From a checkpoint of a small transformer trained on Wikipedia: untied embeddings, 11052 steps.
Each number is 500 + 50 x the weight over its row's rms, rounded and kept within 0 to 999. Layers, rows and columns count from 0. Numbers have three digits each. The size before them is the row's rms in percent of the matrix's.

# layer 2 attention query, 160x160, rms 0.101, rows 0-45, columns 80-119
096:461469478444499505561445478442553506418442423461625429444415547407447478487544578480436552476419470532580463514484578545
103:503412417433536471604461537522482548470521550497573434538430531497532475510505471440420542485488496559532466518424516556
114:438503409421470426568547494547484518533453591578500482468535543415558469550475514462573538492449471516450479525528497596
107:519552547579426527432474510491520441498485471566505561469510533546430508436484539495511460554504454482581536470528556417
090:527499515560518448512520529613441427409331426379465458437451457511459515451528528463535467487511517571513525536499540556
084:457478608470522490527463558454442444497487486455532467455431420538462501497510451470441523424470562438582478487427521519
079:447450478428568441508502533477435457477470494508547399513383496569504485471530486400426468445478590514533534539441494535
110:373494397401529383504519523490501549543420524517514353492488565453526472552515521389535485452489569525560557484451508507
095:483543548487492462467441411508511516576579560516547559515512538394544484506515434491472533539491462539594534452539535510
098:510427577500472449519487457532551468525569535517472511478544504507499502479338457418609516431496475512501481539454464517
104:534405578425545566655467561542446439425521498496563485432461459473462498428526563430512566437409576493453459445535537532
086:518503417526567406469580541506519471549515513450479410456512520488572458433426555457505526483531488502531496479557502511
102:436554569532483507485511527454566474472577449482537639460478424480488562539472560559511545526581551443500581443584389530
092:606546514584529459479512564537536459445451505439474440440537468520529449498477420497461508524506477534476508489463554493
096:538565496462471511503405473523467461498469485480450544515489510493503534478602597523563559522526499598449465525499505480
100:503476453509489440494426488455422425459520515502412417584405444564526472543499444500480458527504512442481509481482532418
102:569571534492632458414469472470470451530545526501495513514535521484545417454483488543419569455550497454481517450528474450
099:523523531513522496407520602444534463481528575614472468455604515465515581549496385503415467496473551526426504452448509477
091:537585489515531553558494547532448591567590540535529537419393510584544484495411463487495450567533507451492597467615517501
101:519480524504497535386410496408481424501487514569449468431462576536505423487481509561476436540525544504516525604457501547
098:395465554415532454596483531506495510402459500545504450499474546512434422504466538562547399519471570534529502452520460538
094:501531443498508576454547539494473490502463564369491534486506509506588519507580488437526541557550471490526500499552448553
101:448482472509534478439434486447527467575568492597595498510520445565515484480517479472514570481439536480522481467486626436
097:415483445560518473509520485499482534513514338490493501421521490556466535558451478434564520423432475423584518533582619469
103:514467512522520396491544554531543581435561567517494469395404483450496489446543485440424505486482549517538586519576407534
100:481517451521585480591441536568537524452527453503451485524526537528467435514520441491505468475423548497409505513526445473
102:465481469452578482551484542453483495552575462518524500518526580429525469392548551495566444501545493553519405403473516542
093:515392500492518579440460544462461495520428480508584438504520430466499532522557515414659558434485480472524540560524442537
100:531488469571561531515508504482464475471622451556463391473463421522355411484429574549551486551588595394591574494543558507
094:473427462466493404429484399611556531397585548564476470532530466434467615559530518412462531473378528495466529481536574519
098:468626475446534566401528506520506453470501527523441430507602478491468567563475434486524464512514501548383526547479459463
091:535565541447567543615507512451507508499457504485465646511462526526440470451456524516420524420515558549521415579464463627
100:481473519550492515492492525447523507499560500546515493487576476467492462448508367403520384559540503557494476383606514498
047:602428506499548489476429467518501528518451538470464478481425476538510453553507581527629507398403533468523537502485451502
132:594454494462554468500446419519528504546507581499509448517454529480498483552494572545585567472430587574461504505464467474
080:498566557492572469452535471500570384515443477467586498483533490483551481435529414418480497670548488533434465489427405492
099:581531486458564441525460515511503520538460518465495476546440538504483501544518583603447550474394521477524493568378446527
128:400502494555435560487524545428516475465540479512513522436500450507457489482478466405502446513563454484492508461543528530
053:564556507508572523502408529572458490539576538461509533560505557546476581498495562583528516401450454492604520545507537482
143:428497500525427552532512488420469472518559458496510521470559502511448459462501443448501450537636518482505493452567505489
101:487487512555444451526578436518649546485496590426508432490507504523482573420467496428523546542551510490407494558542476464
099:443552433473439460567557491450469532514562477453497552567452515520524505506391513498570619521483441548553429557419516541
087:459532510509521456415467451445457525486466522576429410510550477475533518505468437535506556584490473490436400485466534507
100:438519508529450515516488475498508363517567456456508468561526527510493528536405573568429488466525480587462584467497509535
091:555403466612431469426494431541507523514495425458555477479526487532434426518508570537565526418521519507541465549520541486
100:441484497479473479449501457546508591432469509547555552537576526472597503561474528508514520507476457474464422513531535478
# layer 2 attention key, 160x160, rms 0.103, rows 0-45, columns 80-119
067:561547459565429497404471508470412531501498423460450663452514506470489431458501540544507469434564500454565555526560533532
108:498595411511497491488521445547501570469559487546427454557530519485649462528541518475472526548571486512510466525473517480
127:465491440484485464514404551478465549545431573511525484557485471508528490540566564515628523513572459512449471475476544565
132:516473436532541469512498514530472503579508523573457437611512467501625499556500528513579496539467511494474447493513506553
103:491507543475422524564556484544602515532526477528443444503512486440561451511538462518447467546459506401581552573526543436
087:482601547538575456440533487507533506548539516536463525474532447388516505548487475485506575559483471496491525467454429449
110:509489522502510507427403508504530509522593495495456571457491465504405514485444499556419472537490579459506439483504536521
121:538448466527554518505504540524460448560448469536496465589450421561543475531481516518544461415494500498497508486513436495
099:482445506486516477475481544486445522515552425456491467533489496463547481406397471427602542369502486509507518469497549518
095:469481654467521541451598554452565460417458528487505457480606479520495538483544416543540487489477422525571456469468574561
098:500511605596447565465509416429431481477399562486467492505623607558492487437442491542536407570458500511480434518472445526
088:594539544458552458448506475537471548493467477543464484438534431560453532510585517510575478503521437491462521407507465519
097:552528461506480456443478457607428473394385497528496498564450528371456464477505464541427528506555470531465534632481485431
093:432549420467557532547436489553553510519548538469498482535423508444549643552506551525557485481483533512543466444457444414
096:470566492430464558387491469489458433575497547503436561392541491456451495583451449472437521513425555449567515470503477550
104:485555522491590481534517568571541553459499553440463555465573507458521548519523429507523545412464466472471543482509512549
089:515532505517482462452435630494503540566539505473458489535515476416479544506518436438444470482467507521449460494422476408
100:502498553499551469495438433443449517530480559503563405552422503401519532534474483408478464496534506401548433431389385533
092:546578569461517462469476515477484443501473568471440448488570566502472456471569564456428514503491482536421467486544483416
094:594562418465563577600524568488579512460583434485389477476609458462434463462513513480442469530524536408496409455466422508
096:458568480446552586550439453495551521479460559490490476463567475462454602484454551529450544537462541445462621449502521469
093:475512617601434556586401511538572471451493463491520441442464490474448436479545434518534476531563523420535497517466470487
097:525502509568560471427389463547465500476533522472436528525514509515493545490494500556513433499512498495468522553606539490
092:500461616414635479499435546446513486433535524570509515498616428560483496496469448551496503415490504544506496446512499547
100:526495592466595543517608456501540496475400535532522539638531536435538501487481447519470550566475462475512498473550479586
090:467471379446549538422519480443543509621422494431465474478462530499528546489367467552541537496503497528532442491499509477
098:388544452498502486481521482515555504510526533577476520498498551462381488527484511501477579516365494424580484469557455553
099:637502538472411421476370533431497566455457582434507509542511473525468422502553476594570526500476572455546536396529436512
093:456459591479470487477521480487533431518424535433444422481527434464446524455551559530517642519517469491450528551389428521
103:453574495486544564490499602560439500542502567445456472480441485657490490500399493541459433508469455360498589439477569526
102:568497506478540536496486516460512514480543591444496596485450553487463543513525526610429538452576437409399527478505475554
092:531456466463523480544537523562576592466401547512538450536437546492587468471549484496427409513453496467521467452505556525
112:413634469479492525404538527454450527492524460473563524524494553458504489409516466386537545507513526574565358467473414479
075:444497510414531606456615514528486383474508441470497482505431593474435560455519545478370521490503494534467533536544517411
114:571536504515510465502451492504527574569430529594510438549529442576602448526511490517588443504552457499417461408456472582
192:471527541509527538479576473489491478488519471442514566407486539386398501449505502482433588526431542491558489482537500456
067:506608507534469595448504471423492405587514533457499547502515494491526423528471405465591489442546500506507517476467439500
137:460594560459565550440533517515509442538500534365556572484468512464422578506534413505486549509508556488538445419492506498
125:482518514552447514451512504479455442450516400468505538410506582466440532542483501464444557574437537420551485535509501459
108:587418481521464436563459463523549531531438467648441430501503458577603461557462562547469449516499443437401550559465543492
097:663493529521528453427465481418526537461536473447464454527503530556501501565587541526490459459475441470453491474519568553
095:481514572483559547528586526473540588495468459527498488453487521510456381462614456561500498486546433430601518600478518498
093:539495510457609509465471416521576541458550546445480529503459510471491393478430438524456432450455549452474566479495577552
086:512552448474462470446467539476504567386541554550449532535510492437572351427539568447490475495556589462518487454510513488
094:449409498508508591579495575496485468542504464576444540440511479523524594464450584600556464534475545436478493482468589452
100:484449473443524501522548580544580530469574548445456465483450486502449532449554568467450543429486531527516430511542467476
# layer 2 attention value, 160x160, rms 0.132, rows 0-31, columns 80-119
095:441473557558570517505478477489428504519385405492528505508452503549448460499432445487411524509419480549484559540423564588
096:515517504420520515488462533567556450446442528474546442463508538399493395503481476423492552495510448493599523571467492601
101:533478585457487554554499548502527521457537506498458569407406524386502522405476525494578549456573423448478451583561454510
105:578514505531450556464463519489547470480472586414527539535538502624478455519536473515493524468487478597419562578597466600
104:503494562572501489463462555449491485464537576448518502440510427485503489566503455499575550557534569542426479530478608472
099:446471528534486508506593543562408424497465531410570428510473467443534525477449481488406554441469501418542414526510402467
102:623482571567459468554524430464498487593513468495486450588522467465499419483501457467489512483519592372550582416525482517
109:430442532473454508480553432543467444529508462453442540484595602493550509508498476511550513556527519535477537487506493528
099:490476537469578479424533461604440521541504460485534479554512473564533579475464464477531401479486442472559496496519412578
099:487515548543560463521449475505547494429478556459453594561531474470451474459465497530533509434462373527483451470524552477
101:551442647517545546525437560386524588458549590550491415527541576512453527530536658403461444470499479394542415373413465494
098:424474466447507502478542483379472527520487557484545531380497482475526582544570430509517513535495579470508473450497474507
112:484524468477464472541537408469514528398527484509470553597625479474612519378557542516546480470454457441550536504487447543
103:427514513457534570434486497462514505481519639556524539548481505566460459488472491495528509426467549537563515510407475491
100:544506500542438487487446441708411516493529481482436493442489504519500525528507412522488553522482440516497504452489606483
102:421509466468496540493573470488585479517581478482426523516515549452507475440516539571538523502479429509510480562485462434
101:540470401486492518423524552515566420517560417489563553462559509490556479467508453392461543605545566495411462530530482488
103:457531479466459504482458548521571460551446456562516558638561454389510499441551546519492562524500531485511407487491530471
098:446551467525572549437463506506497482555511577482413575471463510417539561528509441441461545419509413431578444547436512444
101:533442535497502422473480443446555565470439431514531515418579484476552544463475527487548470575531567420475545458552550479
096:437491481472461541469427522558482573490526540500450467447461471537464509496505515492430437550525430451446426517479462589
108:487473503468499441404383494437524572481511479500559448463513506491408527539589431543519512436552558481536516462572434572
105:402527484577423558515410549538538454457548512473526451547452445536551511453428504471430482436509487484430519463480449527
097:436505523458518465514565517438462486527533472511466432453426496526508522481504440447548522555532491397576544437562468535
102:445395536501508410594368599459433500496618562513535521434550494496395480429476539473542538479513479455517495454524505540
108:505519389442518523497452549514489533495466445450543432541562479360488496477495498493518488470533456549555559506554627516
098:379516471509519570550474542507512420501524498479443530519459543540462546430556412640536511575467599419522450542490539425
096:568551507422476492549477455467532508575420477491522512498412528629519550446464428474484477507524494502559502520419515573
114:507486454476566529516537491472432500458586537488463456581509341487451509515572506526489507488380643503518447552414556439
100:449507477482550475512633487496434523561454481573533511489522435496481538497573468465514512435444431547554541476477492475
093:349494551479574394531534531495514531438508559512481522524566504516550469567526513429547495455561527443486497520545532514
102:578429485525548456454503524465503517481544519465516467544443489506551517497463485404502412413492623473507528481561596486
# layer 2 attention output (transposed), 160x160, rms 0.117, rows 0-31, columns 80-119
095:488519529520483596465460456496507513404466534463438471548527571519534482559539443560533432429504562539396459458505560497
100:482507497528492442520443548594492460599418549435566524513412447491538450491496450440493530507530523546542443455439392533
107:457595559597532460531588563477465523535454534453527537362496492485442562476527532480480491402438524477389518495479503506
104:482457538369454585504546493564550540551444407428494496526506596463511510494521566457573495580444519562585476494512499568
098:458499444552560419576538439527597543464397453491512502495508566468530426394427549537481517480441537548419584491517460592
095:567461459497444491580573463452523450599441538552531480567496582542478491515509437438545530493495597544423520546497491464
098:555433419504481476526514523525576455475469418524489534454559550526559492472477540608538487501498574505464544612491500501
108:457475503434460464520554508517569526586555461643532587487450513482514473489459593461611505499469487455495540506585542520
095:578500540545577466596456498435515502585523497467514568505548526561511458550495527427516547456509475498453561562547490383
099:468446450540539423515473490460459515471591444420442514461421488542536524462536518474452559588510425497554444508517430416
105:452428495547548522546486416484507566488562599515463532593482577650463544433595521407447440505512515497508370434497500519
102:582539601507478591483562598457508433525536464438491536528522466490404532493504431536487503575415604655622479414527439498
104:441556498462569580515471504438492485520383495460549476577534434614509444504546478602502486555451492452603514517480569508
111:477463626442543529519499553458483509479581516428563430509469461530546445487517403434417472521509543502460521541545488551
099:498482554459677485514570596463500498485474421476491449502507552481461506582467512516521527518557541494460485500567501488
099:539416506556427478520485510571432478544430537506492550490430466470498504452519565594465518618488560474566492578486455471
097:464471561467487434485524429545491558512436394556546429524544501558500508641513453521472638469506600522523461481481561488
106:479535588542552410470440424603420527508521506465426419553420548502479481513483456512452459525470457400579548557475492494
096:427505416402589503488464523514436558567463549443580470494496493586444576427528595440488481505492521721498532418475541472
092:453511476543499545488567527434418467521549488448493528456494388511472555527475481470516567433521496524482467444504477522
106:539519424434552526451474532522455429520518524489486490539520418483512493518549463477448514477635477627485512468491486641
107:507507477476529492498469466447424379485480557466605455630506429462514560526447483488477500488593486468452527471490521543
108:490474451486355630537434536480557460463588473554467465444499530528502540491547547425415466445551483507559504478552504566
103:514469488448472493411548446471390439485479446516496475452494435647502421525506536466556432540560489497453501539575482500
101:445468538483532476438375486454531527522480418378499501470455490525478506494559553521515513484545514469579471496419554465
107:496495537492636397379486554575551472472485553537486471586529454522533452467545466516574515550398447495521421484500525490
098:569523596419583449490474552515504394419469454510547482541483466502475449431490531570515532527468540513574516518431514528
097:588570573476469616498461518435424504557464568534541441480545588631467480502406452507539500531524427487485533480514511517
107:577499579476525520548489476397599515513575488415520513527464525494579523461497504490388457509506544552441520361517545484
101:531460491511461541504488552539554496429482465515522518602454539488528548546489513555525490564512489536495546470456559447
094:455533495606560459516496576500533518499576450523579515495539552536548645559500506483585527476576518519504586483419508506
102:494467425526396480566580523505437429410502427506506475508527536557542432494476499520472478427462465447457528477580384533